Each number is 500 + 50 x the weight over the matrix's rms, rounded and kept within 0 to 999. Layers, rows and columns count from 0. Numbers have three digits each.

# layer 9 attention output (transposed), 128x128, rms 0.295, rows 4-11,36-42, columns 0-127
435423513437497503415435453466460525597468595404424442428493499731441528447570485517459539469444458502485506445413421532372526371556521499503483465519498457557489504482522439473459512580477572404482705318306440493585487460586463414614486527504507513429486498501555478522524467540475485561471414524582626577486468529545412470589471457427448504455622567465561511458536573458538468479486
546431509548480489534510489366441461504527406448523498493655561508527654550538455571448458471423349452475404577469459519444516572673513547489507428508493512466579518552523551391387480431536480439586451535598324455585434521507524508476606494515391562560504536464475585490443528571505500556432426496530545532552450570386384535458497438529575457575430514496527452504489545571588474523485
334403598519499523362468511554539483456387422571531456463392470544669422456495573577517466434600550543522564502397467531467529484557505535497468485538448401361563478515467458432577467468468455503426433519562417564596479546696401451519462431481509455503431544541539511619342428557491480510559503496553396468525456553445590534516524581489561470410553566501544407578386370502499515496505
484498536531537464452499467474531365395507552469442499445511453453454427421483427571535409478413501406402419466452515444448433386544599469580536492384551514405586464559429440508589488506444493454425555447483406463418425581360499462501453588440567427540453515438455435583489494522574463498468431540603525424356553464445521475596437658622403507458420502592488511461359484508502542405414
588438494519359491415554477484562625491448525416595534580361470440422518622541547428524487465589416530533476303529443499550543607531444483456425530507516557510524488534487440471478493459507519437444447531428373438485406511494537422471460480485589587525454547509503569643632643387465495586413585499538500471639482474577534500491573477491452586580485464522634459407441465494552440397445
403525496533571470447499561520456412542418528433459414590468532481493461477517473480430611543620498463558481563525553558430543502417511485527514450444499502486602580562445446375478582438532585615697555514463570593589582528579425542495517516376468492539511568503366625442437600576468522567488571492547526500524471441382543487465386552623501491487444471492568525611449457582470564422456
382580539468488603566571553477552496454423527522410417530582484550425505560430496473472601610558443540449572494469564520597267516515474435475472492504549466424476516488555502501381525567480536470537527498583418430439517570510421505506507463553505554498402513618458513518465404587459553532467443479493467487490460402640551601563490462466484435491474480407497475446459517452604474562366
552516577505485600431633532502573599662441456501407469472432566398383567528547568492645466486495504504445470504398398421462412464588557490450472444576446482585529489576456505519559468633538535536498498535511373465501604472439534414539467553442539506508536500421456521466465579524509512512548411567353412459419575605442557538435461560478534532545535581522424404491528417670532427492467
549498508553515574578531546515522472462531558490610558499518467389561475520524536544515464499539510480475488583539516487534534540461493482486526512481512473501490478516509499474492525513538533539534453585573544459412505497468497574437539497481507474542519476468500552478466479451457527476540557502436463423462463452439543502492552464481523512523404480507435531549572440508491409474470
443530560446533444563507502567476508511474519583495497491475450483507478524493484436486561495501577493520557468580532486525487499485447475464454555508572490565420531469496486455532503503560524552430513485440582506475505421539442455489480558560528464509479458481527520481514501457521498444517494521453457554446504502584576463528526451444394470500527544512509534497541463448486538497540
561618466423582474653534517517469497513503469477493532499543533488434588516567458411513542557445506485476496486569533445533533498453460484453429579524509524622474497556498499526510454535551564479520484480478589456492471506446547479503492555495478478497523452505465533543592486453490497483447537511490501522491439531567417456453426520534472524547444505473475503445519548536498535451455
553455492507461466529513485532483552557425464562578524594467526470490519556484520483426474484596521522510599498535541565531486512442417475511509458525501504508478514496546512478426494468503523524517481542498523588542576487553476550518507466504449517438526458530543564496456532532462491503529605510440440558593445527498541536452533466446568493505508457428499445505565459503498477509513
495520509442508480520526519528555434510517493576431457524528539561494501504475448551465533494421506443472496611478534475482474507496510451500488522457492473519448529442463582470484553512463458514520539493552572489535513537478534571490531502522460525513512476506499446440510470544529532400560440517433483509450525534463425459465465522512566516446469494509457490548488551518466528573502
554480494471491484536531484478526518494518481491524535407515457546489524437557512550536480451470505523451565521481478467498456477495545567484516516512428528484424447479568511580500414510486522476419484467538506431445488570433550521498491441543494468491534483483527469526493460519494453493566446501497482488483524518571549535521559437468512503523494497553495474485541502459548437508459
519468514579440418425442437405474511472551457530596505491397549486509508506502529512523441464420546503523432508538480512437613472446479561529529537475415448480519444503456542547575574486397507527513479527472547520489500448563573501530479515476478482502557523417485500444501552505493448523532548436545564490551560539451464464463545455500497464464501499506471501545540539516412457519547
# layer 9 attention value, 64x128, rms 0.336, rows 5-11, columns 0-127
539511440468432496468390527515587423530601426517555533464440472451644615481537441537463498531488508524603496441519519427407552519427501534521485442417435445506466505468568600466494384386513458487399467457522415535452424453469568522485364471472596477546476492496535547537496426419511429571619520443425423501453582356517449506588542653600489425534526481492539472535457478492510545612504
492438505513479592534446577450543550521468537423536609460481417397535484567529384395500453430412427541489480511523464608457429442497511418535567441524510537571472563480479498604343542624467378468506538489536558426509452439500520580514537537467508531488520393389426581500511516441485455493525503541556552590453560499640506438574417424507552359519608401525559517429564568416505549410540
487505488524545510524437519545520517514523396451582398457510451440461604445483501463456582476533474463491482557484447592556542462481504596591452498528537510579496574485457459592534420425423493469592542521439459477536532571561496483523531629443553536448613467528469486476315458438481367525499486377546533428499557479427530481555519462493395429496536557514455582540517484300531541445605
394404600508523507462501443371512458497518508552546541506491454466488503416570500567516579602495451560448476508521508574528424440468444453500475533600487520448510468572584432530537428447624558393520531437565433562505628384477566495581471584498523455414591521585488474332511532486430462503544620595503538510488515541506450594484481379474478490553322488523418519434405546569537625513521
554451572545582516439472517582445593471404442436593516554605330388527554518467444489472454524364500413496481507476508509504535521531447493446535457504497575527544505542466530464492479462434551555473550437484553467430327528507558429557499487482489470521581532483491558466538520428607549511492481501477530403458545496467480415491430554490488541414572527597480344456530568496458554639511
476572567510570534551473507539402501448577524586556497481445472397513429499421529472483392400510468514513472499521580500529453596540577339501490494418462521416592501443455595492466490502535608535450442499397441513540593550541518523427540545472574391523484418537470428560534451471422455379470498498529442537378453523424515484515425470449469437550585573474514487459617496525562596493529
396507455422393472529472460580487414455481475535588598519570544571435467463485435515487513444511456473552487510606571573560524497583518512542467538550487360442572484660445454579444442561460543533464442500531576430552470448554543549534386539596389445517537495465487402532441518490524512559523606514436512508432575433516462584556598437504491518454531602518558609404423494449498474423549